Weights of a small GPT-style language model, trained from scratch on English Wikipedia: 25 layers, 3 heads of 32.
Each number is 500 + 40 x the weight over its row's rms, rounded and kept within 0 to 999. Layers, rows and columns count from 0. Numbers have three digits each. The size before them is the row's rms in percent of the matrix's.

# layer 10 MLP up, 384x96, rms 0.0705, rows 124-196, columns 0-95
103:484573483561463430569561497527500481467524504491535517508513523491447505472510504536529599581515469474440510422489462529420507457473584487530520531587528467544495501500521444488418528445526514549472486493431540502503487492509540520549553519553471467574543508529558535525560539506482524471
096:543488517483495488417446554506465463517515509488494483577524480479455451429484497490423505556477487483501444491502437481436504497421500526504512523473496492467551498446486547512484440463556453531548459418464459519503500422492546584471552521555538532520458520397511485469534507465530565575
099:509533507498505447533590529440512438516482452469481475521437487418414459502491492551499549489516456492466442520494519512476433485524524547437592592471556451543486546520470500418481553440542420521515543505508490526563531484501543478508492483515514480590525489521518511515480491428455529490
104:465520542458554478535507523478493453574560488496527561492554487507505552542551540524504511486523537467398487503502550619509536504539470512513522465465469546438453516457471513461509545444533465498544458467489530549524467521487400531478516532484444546504507634528499501569505530474507522463
102:494574481544519461487555530502522482509492486450428552459539508486461462526487472612468597525470470469536460527485500513533501529430491580509567542562508506470560523444437490539582464537501482521504437450501502466494523487602449454494513497452476497473470556459479472506480490520512525420
094:499508557491449506465493482582542535514444530444532529472553452538462508483552510470440557569427497448488474544562503460523539482556519566456538459515501504487525524518575512430495481418462519512566544455503493502572551437549480519499521507494518532464545560458501436445483438530547527482
106:521543484563419541463480504482493506485512481457453546536610469516447456509462509511447536564464472519501444503537527470481467527467472533501511573477482486462483521530501535441542523442431554525483477460503498399472536538552439556456457511514480512450477520414521447520454503511425479427
101:492483487471571518494488539530479468526502433514433547529476506502426496454543458492412495481524478466472383532449537540516526538499498526422550502496503463469490493503498487557466503474600514511475421531487524574576478492469428473496535507477456546568541533482541486552479477417469454484
114:531506508422469499495513500522500491497525438490516457457517513509509447444540508530581465551494380518516469414561525522421465539533486481528567557470440475552484497472537542505491475517578533530471473502509460506563432485413440521501482547511482561458481523518435450500530546512537528552
090:553477530538524500543483544492520423527543538450483436574590504606398472505477510498509568527570462480500472499538507556460491538522517470517510526514453458499472479478508476454430473497439568503502491471484465487464545451515550455374495565500482500533489489462449548486518480524487488507
104:566470530506468474460528492551529484504519521509421486556433542515446493487417530523550510516433459429481472553541519462556461479557517489457494501469493555477442495448493515521563478474515558571546505582411497495556446468491494503469591501512523539511458603452519486498526472491538506493
084:535538531464510574495470585531478388477508527537535532421447479558510428425490530505524471519452524450452476438511547503513536533458588522534472481494516480470460500516530489495412453502485552480539515462474512428548546529508465512499461535500447495565447471491547560453559513488515495524
114:518496465539572426459490529445516520530531504479497508516478467549489533502551439474453530579535516497498515503456503459525508514395520594403512473560517535601553486512503488491498527415510518525426510490518500497516408484535468495489545535572512484553485488432556499510503514440449465517
097:477545468500465453537554478482506564502449479516509496420504517487484460561490485471462478453530498465482539498520448535501517473471543425456479490524460527617481493465444547493534547536486465435527514516537544502496531521470465441384516487491501552476455549358438474527525504507521543474
097:523424469501497525497495644484561484527489509523516465501497465573484552465530534551442484540503525496502464551507485476510464540516524459539475505543477487458598475471581497559429524435478542466510535534473476514470470484494458537447471540454495540458466482512549508593535406510468477467
095:451538552505548483475445575525530539497535490445518451506506555517449533454487477522373469561486493486460545471475512453576508469439523543583519555483492497514475529456484451462571556503539519543495425519529458499493476521537592484504502578453485508455499466498527435540520503450539503521
102:497505505501445524492504531541600523479521495486447473537467443521477508565450453505495577547438426508519408498528549537410483506566496570479487488514481518503483549500471433522491485538518470470611525491422435515509494474574474549502481571458513467462417499480495514504505479547520514506
089:427489518501477499579418499518467424503511508458524451475554513549490529563505484571454507494452523501492485469500489495545525499499481516513549515543506533501558545471564597418550526443481544507480485531488521530493495564444527475554573480563516517547422501501478484535464579474446562571
101:484484501506566465469562517495484422505474502410489487532487534461456521474540467480441556531475556549516506538491514525474515518471478505537498459531530497507508545424505546431471480516524457505454415406465483516510541443452450475539572496537484545501502488537430440560480537519431474390
102:510500489577514492545591487497498481483447509522495492552527464541481498513521464553530538497471536464521424427485474547462524514536467453570473546484397487504556502434549587410483546480519504575565502441498410488503533560456541532505476479511447487502493553479451508514510538545472519520
102:462501560454500509489482537452536437506444481443536511526514423506499438496493508495481499563440535550454438468522489419529471450464535504519570540474425485467461500490453572434535556581462510514475481497500471503444455497470534444454498522474484533483468588523539524544472477417558550496
098:491489468514547472552456476536478468522498400471416470508568480474476514531467491511480464472498501458452440462439487547426521464458505491419497496454423507503507569496538541509554590418485536518499475572539416568559470530536506545479477514516483554551511465459508492542489501452504488542
095:538469485620465492465565526508460443565471474498450435449427492549502454527502499569545596476484493479522453467485570533519478524572455509526503510501499447506489574485450494565510492485530504522517444461528462519551571486498479512466512478510544511515521606489493481495556530544470489427
103:521518474508558486431519492495531521526523523549448469552464442509436455479475521534493608506559422529490451473553545487425459593559495521473527542528460506522555523487507594482505500503504556494486518516511536473508544511533490558423467444503477441430519468425484492485465569527522479459
099:536481598551583452524500515551511516439515445520495452557429506489487420485509458533518455494453509527473466517483493530438459532513508457552565451497500447495490552538455571497494516483504511600495470471450551574558381483485491462439456470518542482494538507495528484483520502462503467521
098:518609503503482495495515507514546499469452504482490506502547476549492574586416521469464441471598463502500454533555540472465471489454498481564495581511514465579585493486543437518537491506431529528485451519526526518459485504498465530492504487539476487569437496540509436510498475497542583444
100:492531508485498504537469539537495560489539515452519552519497578526474542527552468462478499481475494483468509468511513445488516503554531497541565587550381458468496545474482473429503600465505486519452513507482466536478496479592493448511562553462519493580473511493407531499566513542452560483
095:565505548466447566421533541595574512426524548487512429502500577477441459499447480462525526503478491480513511495523528484442493497444481545495439524506481473481527512468485447484508528484507469558554433419481457462523547518517501477552488534537543537437416547471478518530529527553453529451
099:541550528493589516532515512567472532550544414495462541495438517454472478573452450522471511495619486498449462569511525568495550461451444491558505568478497545493515488471497517521515552492461463477569538561472483510532540529486542439478488513473496444525495521513479438519558539509518429486
101:540512513517482524575521516475567550479519489497446426479466509477423473454518493524501526507558551451524471515518491467504504521472483555499523518518530562584601525476519488469488487601531437515442464490512541460481495511442488512486440461509465516482434516464551522498541651515443521516
102:521514564480503546483479490561501473429463491367467434602473439513543495528481495602501499563518505499507432513468487487498527519440513475524465515457469492494560493522557448520504486558517478513569493508498533526512524498486457540499539448563457479511414546518436486588509481451510517519
092:616564571404529541478590513529558455540438478475473550469504483418557502526491430488496455471513524469477426494487544495462541479544480463458519522532444504491511501423516517476528489531486563472560512476525542478484503512394520490494440494544487463558512483510501496502475498517542487441
099:452499522499490459544523521517528459499486451433488449579443530497512535458542460555488540456465518479452472517522534450524544445494518505495529491538497516502486478450488535387519498500569445546580472475544526479543449567453558555534516517518493485473512624447506469531492585430510504502
109:512521575522428512478464474455454546489453507413498459474476474506516568528535501548429515586476530498482488428510486467462520503543510565476517499480512556460545513497525468374543506456502470515525498425445499521494561499496504565494514523547428542524497500497532476520532471438388534475
096:555464544459499527459492498464477543573486472494461565524460463414521560566531448572478448515477510461425442468496563576457536454450537478490507487515481515482438438410437539495539511538488516487494466471418505486499538498491523478526528558516444474537546490480556437483514474550514448483
115:477469511490494525487610527567540499487557524456531535505464517457437515506569486501530518558505429520456436482525484474564465539444553552433457500496471476477546504541484475532512482433569517530517500566454520469551520501535489468409479540539438567487421528502511470507517496567441552515
098:413526501475445518454530482498540420452519493521495576493500414573473479544489512498516549569544459529468455439518543488449505478476472579495485521521504489518501498473509438502554464449573553478462517477523491478480481519467403466465497524500484560436469519529510508555548482433478611472
096:440547561573563509520496482537495451547542444551487556514448508495502482509546436485560466494509561403478511433514505491535485554527460575500499520492455498559456506505483569485534525459576490546577484490494504505515519562552502548456566493523491467523509506438500521483555470580546573508
100:602471497579508531439471493466533449432447551507474394550474393546483503495476473490426500496519535464490514478461535538520537501433452462487439508559522478531464477429475489470505493481455518501512457516501509447533422481504449538530502495495523489456480539392546473500539518456495491474
097:480452523505523505478464595505474518481469504521518540441491500563472529542416528539435453526469470355529528490468527482518511540487507500505456471535503487522547502434498551492447475424466520510516466541468541481530437473511495483506522564539486412546497474470569485489625504504454494510
102:503460468518437515541442514555493505503501455471460448559474483412497505486449384483485444487528457484491505463457433568565493539506556571565463475461487547558569479488473456475517555503537498492556477508550548524523507513555500517502548503461430534458469501534441499515472535413500497455
106:555507529603473446476550489503533380446530472494552466485516490500529472515458513560517498551462509513482486515526512504475475468482537542505540513478469553459431460479463565507479537468460496501463476431461576482553532545518537463526598443478530490572459537496433483542529564550461530469
091:411521500555577462451543501444520537483527505529452500481460561564542522541573461539495566461550499494506510491523502461579488522498524494539548488552501540534574530542512513512562498506432513576569540440467520462493511462539476534473524471581509509476526515492506407493452503555444472449
100:470509536565565443548525506536507417418533539473501498478467504536424479552447505556484520555551533455498509464523528465380450517428431511521475497504508478535480454482445510541477518553459514498525474517467498438486435553459549501465522475470439475472472525461434521510509541547551556481
108:494545557590543462504531535449578524484533489433479512496409545481402559431492515536422506496535557512476480471526503571514450521438572550465484516565521564534492521478506517448517512456451485495492454447521549477528452493521548536477518499507490555450489545538470477489498479437547466524
097:512550498515488512472542504556472547427470475506442571570533498503541547519494461471486553520509461456498507566580509441501523576468502452488514450572518544420513500507512560495538495513520438529537491522451478469464487454517501514545535475501436525518387519477513480546562506380504538486
115:570566500472535518494458515473606490470555531445536468498448461490511506485452528517479526521511505509503508486532583548522501560574491515517521506479509519581526485471465533513478570436454574519481408393450483479543451589484530518467497522505484533549506508464479481457534487540454575477
110:507548480485490510567545520531459499504487474487517511462494502541507505483427492496501481513480501436457503396561510478467526494543538489536579466552463499508539542453473514429443614519481517514605508493503541466540496468398464526460445459523392447513520564480544510458504494499535487470
107:466436521465484518460475474496492484462487477563504487488404413543472471528408453482488510517560443514503443538472473555507494504452507458466527549580519489490565585520513487526502554555485517472548455482478553514510535493445454501496502483507490520476400497557514433599492493469568549519
088:460557564484534596551521505495517462516478462492524512462541492543439557511412554454534475486477556492449451451481520498480498536467501506476522520526495458516524475495496394422545549520533494462501484498499428509453534570506492561461489537540418501494504556490517519508509637479507507448
103:467468512494529464549529525488548480484480461514460503490371537480453498492543478558476503512528553505487461403462545499507445563459516514491568539463456501536460481528537581505473543596521481455468425422462462436509416535529515528485580463496532468496520497470524486503492519455507539541
103:446493491547424533479505510569470479490484501418497509545475495568458498494460452515431486508444513420523504530566529564477542500510509525475543528456490551494461463419475466520441546458533486515422511546409473469546491521401521468512493482433455479513549490447466446523574492512503546497
085:448439452476499439469520478574466429474498547558466570503539545565494486462487484550475469466438531496427455432500463497474416514509462563554502542514462469531542510507509581528461510444533537547451518470498474561521497519545560447507478499446492500522519470430510425505509564501556496517
096:433482516405446519486548596481557500527554494486495513540390526501491527513485515560458547529492479503512464489479483518563462481472467530546530556541467561532490504455614481465528535572496508554500505522459505472476480547573575516444534562475521483502470479501513467532479491432531490437
109:394462500470523503389525494493516514485474509499528499530495472533486420527497396451515498468538480497446513463472501494514432494449563501530527573476431464440516495505494451517536494427434560490461532478436536572529511420475486460494593559528515517492501466463468521509507456476468483463
098:464483538461542535509561522515522556523467441555497558530498485502507562448472437509516592597497513488464468446459526515466518496485499475532485482500429467534568606482454545510565522439500506507584489455443513484504532475411433523511483505494458444539496543471544503431528515541528482491
104:476528469468469524460553544513525498577546458460430496472559517502433507516524487601471537533469462532516492475501531511489480582457525600551484452555469474490609528493469479536518538439501517498534423436529488497465561460564529505494466496522426502482513569513478488570503513520448497525
098:457505460509491450464496497472491458506550487526471506488520464545434496479416502536477513512465468457546370462558496518478489463549425551521472496505460567611490509469506436478479495524509509510494466522464581566508440504496517460420454534495529516485511531512420485474516547503404555518
104:508448538483500438457552573449524434527532534409478498489483452512448479433516493505447476539528509524505521470508573493526500543569495489556491482497428553549460531523503516510478455467513471575524547581419486587579478548441540481521528518475515558515528481496506520511554511438519501434
085:514467532514463546426459486429505478499500548524505478526545485485401420534502537417507463422466473486496488493548526517558510466470548509472451546536511512520491446451467574468488445483473537540501403489500476485443434457444564566468475478585556499551493456523526470503528476531515532511
111:486509521505446505495492585524460459536440511502472481504430481505529481524500473482528495518463469547472507429436513557483510499534525489576492462502470426498543604501429538490464516563486531445552478533403528559561511434504524453468503470516437549509499499514547475484561510491525547387
105:537575502526522478511529496511498561506456446546449552532495441465526454525421413512511525471607450442494494531507421564525472519525469486480530506526534507546467610531535492468470545488528572502515428471535503555468527401423474486507557501493490498538462511517485491485534475524498462500
111:478478540450529532460449500474503481487539504433498518607541523474541480559529466575509493573567467477400523498519493471516505412488521529574490532514498501471538534569488457480484473408544554469525481569492497482583440547522444470449548521508477485505517521452480443498568490482522509502
105:562455472549493454459492505522540513541488407490455494488413538452548475486552493540515554501537396511514393385466563559488447512557474476530531518500507534533480531469503495495481485503517524557464467531490503458529450521495496454518512502497567532456490558474462414490486533440496506465
090:497495508484529429523389508451482532516500459545498522527465557531507427512428531493462588463521453461505498495541502543540446487519512543560439496535549530532550485466503506519517537426438514544467493489550500521458493437513502459501523456480409504530415511516491444507471427463399498512
097:489464508469501499512550501411549547546546467482404443525442538492500520519519517549525522561565530500494492493451533500529481559494536538438494515574467436479439510497469466433512468576533548493539463507505544445477510521501518498404535503524513533472457558411598490443514485470521504464
110:456478462426512475407483547523538548510517526514491492486484417547511478478528498555483516582506490487400451437506486466542470530572495505548531515517475479511508475474500531471563576499537504526535536411411508481584522560509468549493480585526473433506529518450519508501441525465464475518
114:495557484505498530452483493523534486524536519487434519468577556499468566546462517495518589519559440511463479471534423551468486505539550558559496491470551523624553549514518462474551562578562528500512497458488490501474517506495549535498578501505535515520412511505536500533444507460525463464
108:516523506541493527482488544578533516532454501560477457492533480467501549530472466556501463484438438401465494516516550473566481486417500557522450489500515476510553550426485467534492500560561449545525535508508537533477558500472452523496515500445524515574565531480552466590530513506404477455
108:539546489509472472418522578487582476600517481439474525540563418543484534472482473531453480578493515511515530455572503492544502465498522559466492471572486556537462515503466445439516508469531470505539471529518462460491534525442537498490563550507564484472443504524440469446508518489440510437
107:540455488579528500480481503511491512419456524546546544490491426502537468543404491491443536511456558481492484543474489536511509404477530502502441488496503551544548523481463530467492510470463595484506460481520501475530532463376518578497495516505493464462483558469566425514500504462458575484
103:609498519474540504396448495497487531503491540514547473606518444461458424498500489514482527504557508485420532420473490457443461471460523465516520527509518528592523490426498512533523539442472494492516516484484451488509480468504523528543521594530501460509465487451474474462529468476394510492
075:551479481434445488575495506422494521501554537483488498427455515564427553478395503535534487507545488500483493399443574508521575486470530452523509520528533444475544434484528445515523509482508553497496430496499505482502476473432522573531493540460442490554497502475509556515541532524552509472
# layer 10 MLP down (transposed), 384x96, rms 0.0708, rows 124-195, columns 0-95
101:474381488455494522510550446527445523503467466504555528501413626416498475445471497450494440457485487490454526470499498517420559465517489456541483531577565533473502481495537460483445522538455497548409458502489499526439531491515471470477446541518507479482517483481459506457523489489504536470
102:500493566484520544467464487490486486587481518512455499568515543475483532513469408477479497551525477510497448558472543479484507545454450516517520549446516542435443479543477478481456438467429527461538597466497615546522522523547530559421515519519498526445509433563464487522465487503540479505
095:478451492505541532555539463498480421572514511518513424492540467439508515560450552471508518448529566493490493505433500498498449447457499515556509471519435529513473489544501447494501467463544495543432465547507431498547528541460596526563497538483517464479541441487537489425498394521548515543
098:495520531469504495567492476501504456535548447488552528477563484507482594576453528449480535517444517497473486546503505596521548593503492484503508433461467431494519490518525497499450472508579554499525469547501558518487498491562480493487465510471474445487483505596442515540416466509463402467
102:432492439498421433534532495401512472477470503530553522469494531513530496492489528483515537545508520472372496521485512538478473547514564509527586507494483560598446518578532547454569456517505506480504487504496521506508578525574522528504531463504503500458505515522523516497515489561599539467
093:458589529431483453521531539487495486506488549500526486531482522513443521578532599509461561506546440513543526531556526509488599493517530478476458574521416559460518433505508504517473481498456498544422571517494528486502510470496532513433471459462448437517478525518570497471559444526506479524
102:558535436556502479469486522466486548508475500452464546530515492473451516508445499552485470553484395535475429472470509468477433485477472568492454554516527478544460484508462560487463515506492505554490486486526513439478476488572378519426420483523398519467431535457487520500502490490450525506
107:518491465506470550493551511602428466473504502526510473461541516455438545482454530423486559445528441458464502539489462569481581505495510517560508490469522556488579471530490466584433533523500471486525478498463493477513521492468456486486465549420437505517580541447504496525447557440524480462
110:539370530510447504514471520488507512457509496550505470487430502518465516536547511470573595532415537422461481563461514489498489428451551484517552520468573554459462502454528572483528439465513477515470538532524495496490523434497495474490467545486512545509458545512412457558493501519476515500
089:521442444475478561485492439507497506499526430543505489494552581548481476454453519515504549482531479534488531504481430410457502501436513563496483455525534440407507535521469528475506463454434543479522488514521416475535541528543510537414502534490542464539496427480582552451500551514511540467
104:549447437521452500462548485474521485529546569555524481576522532552453477541456555460522564511457501468569454512563495472522471484499483457468473487511493529594500524492477473511550456502558474501469475450469519423506524467511471524447535405570490491524402467555502467494520478488416532466
084:541493494596423530544466453560498494503531531486558544481448538483507461465464511452576506484500510422512472502460485491459533551447496517504520534519474522592530492437515570427439426499502480488412538533594464479442498500458509540422461520519502476504477526508504595505495472493502486506
107:530484432500509468471518537448520573563553512500563470488483541566491556533528488438544542563442525486543456488436558504552478532427590518480468488478419490547493520504512468522485517479529489509519462461499526527489420482481521434471492505496494480461539459398487539416490566527541542465
097:502516474541452488519480570541497567507475509521540401559444568499427519518509455429482505515493467546487562561477506558458559500495550475440462468522482482528521588431462550534484508572560407495490543507452477502500488470472504479465479508507442511488503500424491454572458492443502467491
103:467441411498516464470579526525518580486581501518550542486495542442454505500464576452537546504488524443467485534457542511499500543487528494500444525547469581558509540500573460449462517495465539450488557471519458499551501462537430523481462530515487574453498538579540479490525505448477479449
093:433532471555465487505498589509495547516525488551455514577421427458499541429511486469515487558492508462476456472498525416588467454471553495525490539485498467482459500400552456501486525510535558450497470563519461484481468498517536509541413513479522528440480464513543517523563504442461545503
097:494501536465580509481472447450464522529557497481525468508568529490503427495484521531462519531436448520500518444556449492554501490503481490493470509546525491552496508473444586501404526533466520478453465439495506589467498545491424400494458521475401484493440515426508506451442482478527488497
092:484584494551435546483522462589470470472460490500507482456505504507523535554458505493521575468540559548555534527447406501532531492505514456507490467492612532422524503473472443481514514563511499502514500480506560550609511414481480548508516475489494516510483454476488444527480502488487414544
094:521505473412453527527518459532489454530523502516481491479508476501455504579450481493521555538545531451520442589517518486450506486561472531526433470538560563455470521472522412439492565602469548509465491472425477519476557451441512541513483453483496497539500475490418471538526551488513447479
101:509493485483410535467549521482453440487526532419517514509467419569502494536497490535548496526528547509546482496516487547539528469498514457591462458547511516509526531410567440400530502430495454487525490461527456498603478500489482512491473502447510522570507547535477555535451517516474428507
100:497460463479508503511503447548552578499499553480490523464468452451509498505436591443535510478569558415536478478479395517456513530532499534479522572467521549506501551516455463530427498489498578429470481472501549488471430397464507460506503533491513485479527518472514523448518459492466431499
101:507531445544496464486545477549544499456523504429487461535497527412486534482411480469505532448474615526485492564470538484530572531553482563548539477487497536506456470519548518565419503543483490502522497525568524537539510480406518514495508445527437517476527468487471552497593503506480458479
103:542518473552500548497486480539395480539524545455512510432528489514448439453469508512475515445545600426536594475488472528552515443512487540439489436518495500586500478511454486437478521507557504556500518486515462489465492536477570622458496481458511542505514456485462512459487511474524482506
098:502469415570495508489472475450517483444475530486505560520531499471512462574457454507534541538441489585527515508535441452450459475432471523436383544445492525595515522468446557448523507520524538472516464500517527478514515426558485485446492453534452502504453476468482487482452517549480520536
098:504490516494421546494530554508463518524530472530533540550457533486435483472468494506432464489447530466462435554425536532461486532549552462445488482512493485508529497466477454528608517565572471512442509500577489498546484554496401444450543500494552447435475467493556470528529512469508456485
091:598549472517499445467495535466512563474450513524551477458512513519421587407490464556513511477478483471547468576533524501566471536486542510431480465508501438604446464521502547490438450458489524508495531459519457513459438409479540462462494495462517537494524505511524485493516487512433468485
101:462560499564443469537492531499525568450467532481482458533548478474532527479529438485485493502495552438499585537541489458471519529470521602428536512554485502530478508503533434443543426494504469587554529464515474528482531528522514531533519487440565573540523512528499592529543483484549484550
097:497541480511515527492471469559475541463439560540486476524477512475536520504499494487508509429515572506483555457604584485490499525457548566483469543437463507478542463433509456499447454475413504418534526396480469488540460531522491475527561506478471455436446522462453538470441466471504501489
094:505446428557496533471483467464558550483538492525524433468573493485460505482450496470468504529480425495454560599515504506495555531458562541483492490550481563488517568518535540534506492501487501518476509485494488458535513514462485492481483492479369468521488586435511447575484543497497444410
097:434522475578453510473493489449524516540435554523535473468492448505499511462519385445514511552514525414428510575532515532533425511569488527533434479526470477481538471505543501531457442528442479548527474450481515499519436450507556460521504499522499536466475532556576548486520562482469497466
096:504470476557487510485520447546523494491445542452564428449501455506472603536514521478540538418487415497489483521451481426501596481469567499514575449512490468461527485525481488439513476473478517499501459487495451479486527496479455474499436465562447452556586519565532494564521504547509519474
094:518493477502492488462417445511497491495444561506486501497521505480468519462467547451596522495466513460533437434561492523524512549363495519489527512534539569544531476451541540512491382554488479531464517565508496461506517529513552534518493526413448523460459484549459509545464503453477522468
101:506514425542567536507571484489505527478510582489469512556492565512535472514471485496526434454568543499479524417515495462511511439519480511427568428589472501472479491475516436530450481494549531582506517505520514559512468470418502577567503479464505492490495473463513491517453563462422508517
105:485479474431576597564526465568517524442508437435519540536497595474541507482436497523520527538466412505538491542504480479454512513482563487472473445443543542444520532499536475496472499518512474533510470493464500497517535495525445491519547450521451408491544515595506501514496538495456437449
095:502450521515550460460518481437564485520493541533474386438517498512434533523529512495495490489523486539522524475470530487607519494421586432437477553445490507512454430528484511472504489529522542497445474515558518559479500502481448515547490498448499478505522462539508575490506598455460562455
117:513558454487437600451541471556545528450508549492492501521504471497527567533535544462525525550540470499513481552459503519567467495487538483434386478515413491517494545498484491519550548521532525514496472477468479473524480507553478512455565438547483593453445448527491506577557495508497553473
097:513448540531523528424547485560504514472466560553471478491483529469444502506475517424480590478505482525578480552551519556495534461462539458514488387515511533465462551548418483563520501476517531570485543472453521519538453540452532537505539472548487551550475519518562475494541525465508556543
101:487574480498488463580512513396489442582514533484479509413499475552540539488549469558480428490546558496497551512491491508556491555529501567560526539517462577560455521514510531482515465482514476469559475507522540545481539513525530542465528505453510515483505501613557576484555520494478510524
103:471492501498424494438426499538490504487464563570549436456540423509541460506479512498521441449523491465590500510545466437507524560459542514514470485488550490495561584473502497460524506481531541459536582410549456425470505504494504539475485443511478553474492434505519553467515443514517536469
101:460539564484465591394432515460486518515490481589446510482470521485575470491456454543507450532503512511589434533534466469474560507506541503488414481513562536516467463509513443470532461492483521507556560508495511514492463473475573487520478462527553513471464464492488483473469451406528491555
099:573468489465550534578462508451546461484464519474457524515449485544530539455441485501461475500560535429414485426454456550494528487544517507540485491513464448468512464557531530472458501533466491501519412496487475508515538557432477442442535504528524480486549482470507571511498598586492515539
105:576428517471534505461549446522523452572515533511529489499519507508503441507504490558490506556425512560505480513519449609468484438548568494540532490447486504536519494471455539475525595460477467578442497523583480519527546526502539449466468529526500458445518519556475454488485467570461515538
100:462453515494506480529469468416512519560500496555474433403513473558507492517516499525492562399488504443503473480523452533536555548494493467560551533434547517495449452530529499438519464526466443373516518477497523511494505491574484478534474489467520473491602548509556546474480511485488519545
098:452434425557510484484557413584550456471533503494583492523544546441444486550447523492559532492469494512512450480531552471448487480456471480510467513458468511494488509518551512445464531522549510565475521566468524496492446427615510540486523550465448448481507526487511466452494463473470528479
104:515494497396497496507470483484503483466449521498511497523456532435470586459407508477513500438486496455539497560493601509432517491486475516408449544530507485489481465537443459596565497452514537496481533495525501502489432504448577427506435528546543506477496501503424490515540513493502442483
100:454475484473577506412541482585533489488508513550464451490540517475493465515503520451550484570468527542493505529599452419416513499541578473553473535521484561516528525466527437467517510439506454567461532516446496543556475514486484505571496471556522453474521470478489556504511491446448513457
110:511505469450521464412564434534490473434479604512569468574484431435493469570461503530456527512491497532553522530591518506453514528463483472472462521461498486473449438507438421458544507395490501488492459484482518491507457531525544503502459545547495438491487454534497513546490477529517523489
116:521492404464516490508562435550483531489450487517503526425432568453496565515464517493554517415480508522443465570437513487487517561457524533566496496510420531483503533458419509493424555499497513519456413499533562486506507492506407516511471462513510462508506516509532491572461478544501474516
111:501510503528524441454483510500512507481477563509567424487551570491501504476461472480517450478507382488466489562486546516547519504510498552456485551507402474486507484502443509496464473529504511428507525543517497463540495538537535491441391542524400469507586470504570532457449467476530538470
089:468451510500491463468500527474515540488494525570538543469449525441494572543523551500552449444428452472524509564580534483509509539488517468497523486555503529474509492535513513486412542489546510498489534493557519466497497584560489530454487507511441468547609597461503575507496423510507453453
102:536560509468542552459479525540521578547515521590524466437530450558477491491484506480504495554501512496432473440445518428455503427531452481523524551532474518504488414471500527570460479548550498472570530528487546476492483483461504462564541473554509501496522441480488598455490581460495460495
107:547482558481456441414488512569447523440499488467530518493491493489469540457484528490436541452561519475544473546524546525459484423510449522423506491512537556504499489572546479477482522501450501511548470456402525512482490512467512415493443535463469460484488551437480433431560481429480513524
091:513386473492475481540499498515533435533489599522504531564470473576489512514467499484549506456469441499538440523480468529387482534461482511419423568504528467572435492451493535497492544566542524541525519500493468440483498488491493447457489477482429440439500515506511509475482478541533533480
100:526522436466528491522426518531531492468567428501549477537492555467496478460502516511526505417477489526468600468484501497537465521460451532543512544511403545445547516498566494541520565577489597496529543497427572485474544524504521485481467511424484515450476499517507498458460539496461441460
103:492489513530505521489503450556573551453433528458515534517504446542501436525360478525474510463481533475446532472451485519484503497565525515533482469423458469528583425514504486498530486503445494524548475524511483469530446575480522526448576512492493527546488507532450599475509511507421483543
094:493470446488606543517555433481465502517499518548545587465462572420544504538409542470513514515483481521463446531475467544477610490483525510525565477543578573504497449511446529503468536530475521513500474525489511486468504495504495520497433519452484444485437459502487467489497458536584480516
104:512489453541474524432518523487554578517561503426434466543511478555525553499528555563418540543477478476480501529531424532526504428505525557527541476537504456500513471377437479546566504430539515460476480503505498495496543513502528476489483513511497554482498535417393510491505517519481488479
099:550479480473475519496446491493511566464571484505449498486459518543470498471476452464557479504493541525549504589476439498460479441460448452432452499561468476487523430484440561483532526419463554500457453569499490469569420441485454484411497516546533493534548439484506509531515532514489466527
103:495416499590503497495571443552546514423511554531493456544557514501512546456490507395521504505458492463517512476505452473547487517505513466592546516463518493457519459484492508483464439534495526526546507502477458481411472508516448553503500430448455486514464510527421519552440437551471528442
087:508425493459502508472439488422474480516412517510498457488450511475435471523500560508434499460535408422508493494583481476511553520500485519478492488525505539458496553554500501496541383464480517468486515464488449465514493458501540536463459531556450482429533503565557489455568507555528556530
115:428576547423448597514422583450486470616459487506517504477485516435594475512499525514492471494533420482498507473507480523520508521517479500479513500483457459532484525474502511506467498486518479500525521496460480425498507487502536484462496477521514489468509477513390476508470539566595475408
105:468538491582517520493508488554510468517544515566501545522475503436487493448426486479496524517510510520459465527439513516521525544469460443525470600529524510486481505560508556486446404538491499470495498551460485498430579496499455541396511506512541516518569494454585490400561459507483487497
114:513460512511523514400479506469445520436535525479529517499454486524482507531526502520558495491448449516536564475538474451527474516435523461528440544496539504474532523517453535584530493433450465454545506548534480473539558516571534491452488403530469495439567558481575507498487457552481545582
106:554426420488533517496553552452491501544527507500530458421442581440493517483510465528542552422469486433491526515470516545480513492461492481552505520487466581539536436479542527541430518423543499468421513524556464426485515514484469498470465558478477436476511557458453453492526491507479489471
098:541477524480471521517504519413512477569459509508474485506503510481442491443529501589426473469537408482480529507536461550516489479482506567570581492585613543477498460435531564510543528527484516511528485503482495472494556489484537473442455496513445523480499559432520559511490465517558442485
097:482551503501489566593502459530493506467538507594493514442527476526429529533562555536474471560484508520473455480532504470487468524551421488559458557507524426499487482589487543489434500483469517457564461465488472487548515579515535536435539522532512563463496433485461516467486444541461464477
108:449519535464458471488483464528570492523494458420510444505450588486501493466455535484535442455504487496508428525541506497447485468508426448530447512513524441539452471518549526575567529482519570492485576527480500452560482536505431506545470520501495499506484522547466539470420541391534484521
108:520471464453479511464502514405496459501481474433483541457510559481534481464527474520452526473604485442485516512518516570531512504440557394455503495472515549556479479514501449558493456508499390435483417523514499506571561493506514408477467473458476528507460526526517503505465496468542477454
109:513512404539463528509556561551464553467502476554546535510549439561520494471511515507507510456516515483422543473481469535557497433548499458504469505514506499593570573464487440519427536463498440514532454524497440520486511527434461468528566528425531539554547523489510437534476482487522538493
104:480421462475487461505439557534495494460482501502448479494472494574481525413446481436497525517463502487529459515517476543535443553485554476462477457493504472528487500435503439507450471524553515444478490429602541548426495469476472590441549444499490510441518424568508493485524517450512519461
103:521523421511510520489432536469492485527494591505490498513510476561421490431460513504416484545544513442470498484498479461519536538496500498564407493544527556501463464467526545480473483524519487436496514510480496502494550450421546563479422498478541557483457489492549580566526430541576499473
101:513491482414578435449421428520492461505509444507549452540593454524509465527460455417452473457540516496481520522530489474478489499480506469471511552464504529558479515475455441504521431418470506492537506518469496515563578524521473578531527483479524454438554467521509541521492471507419491463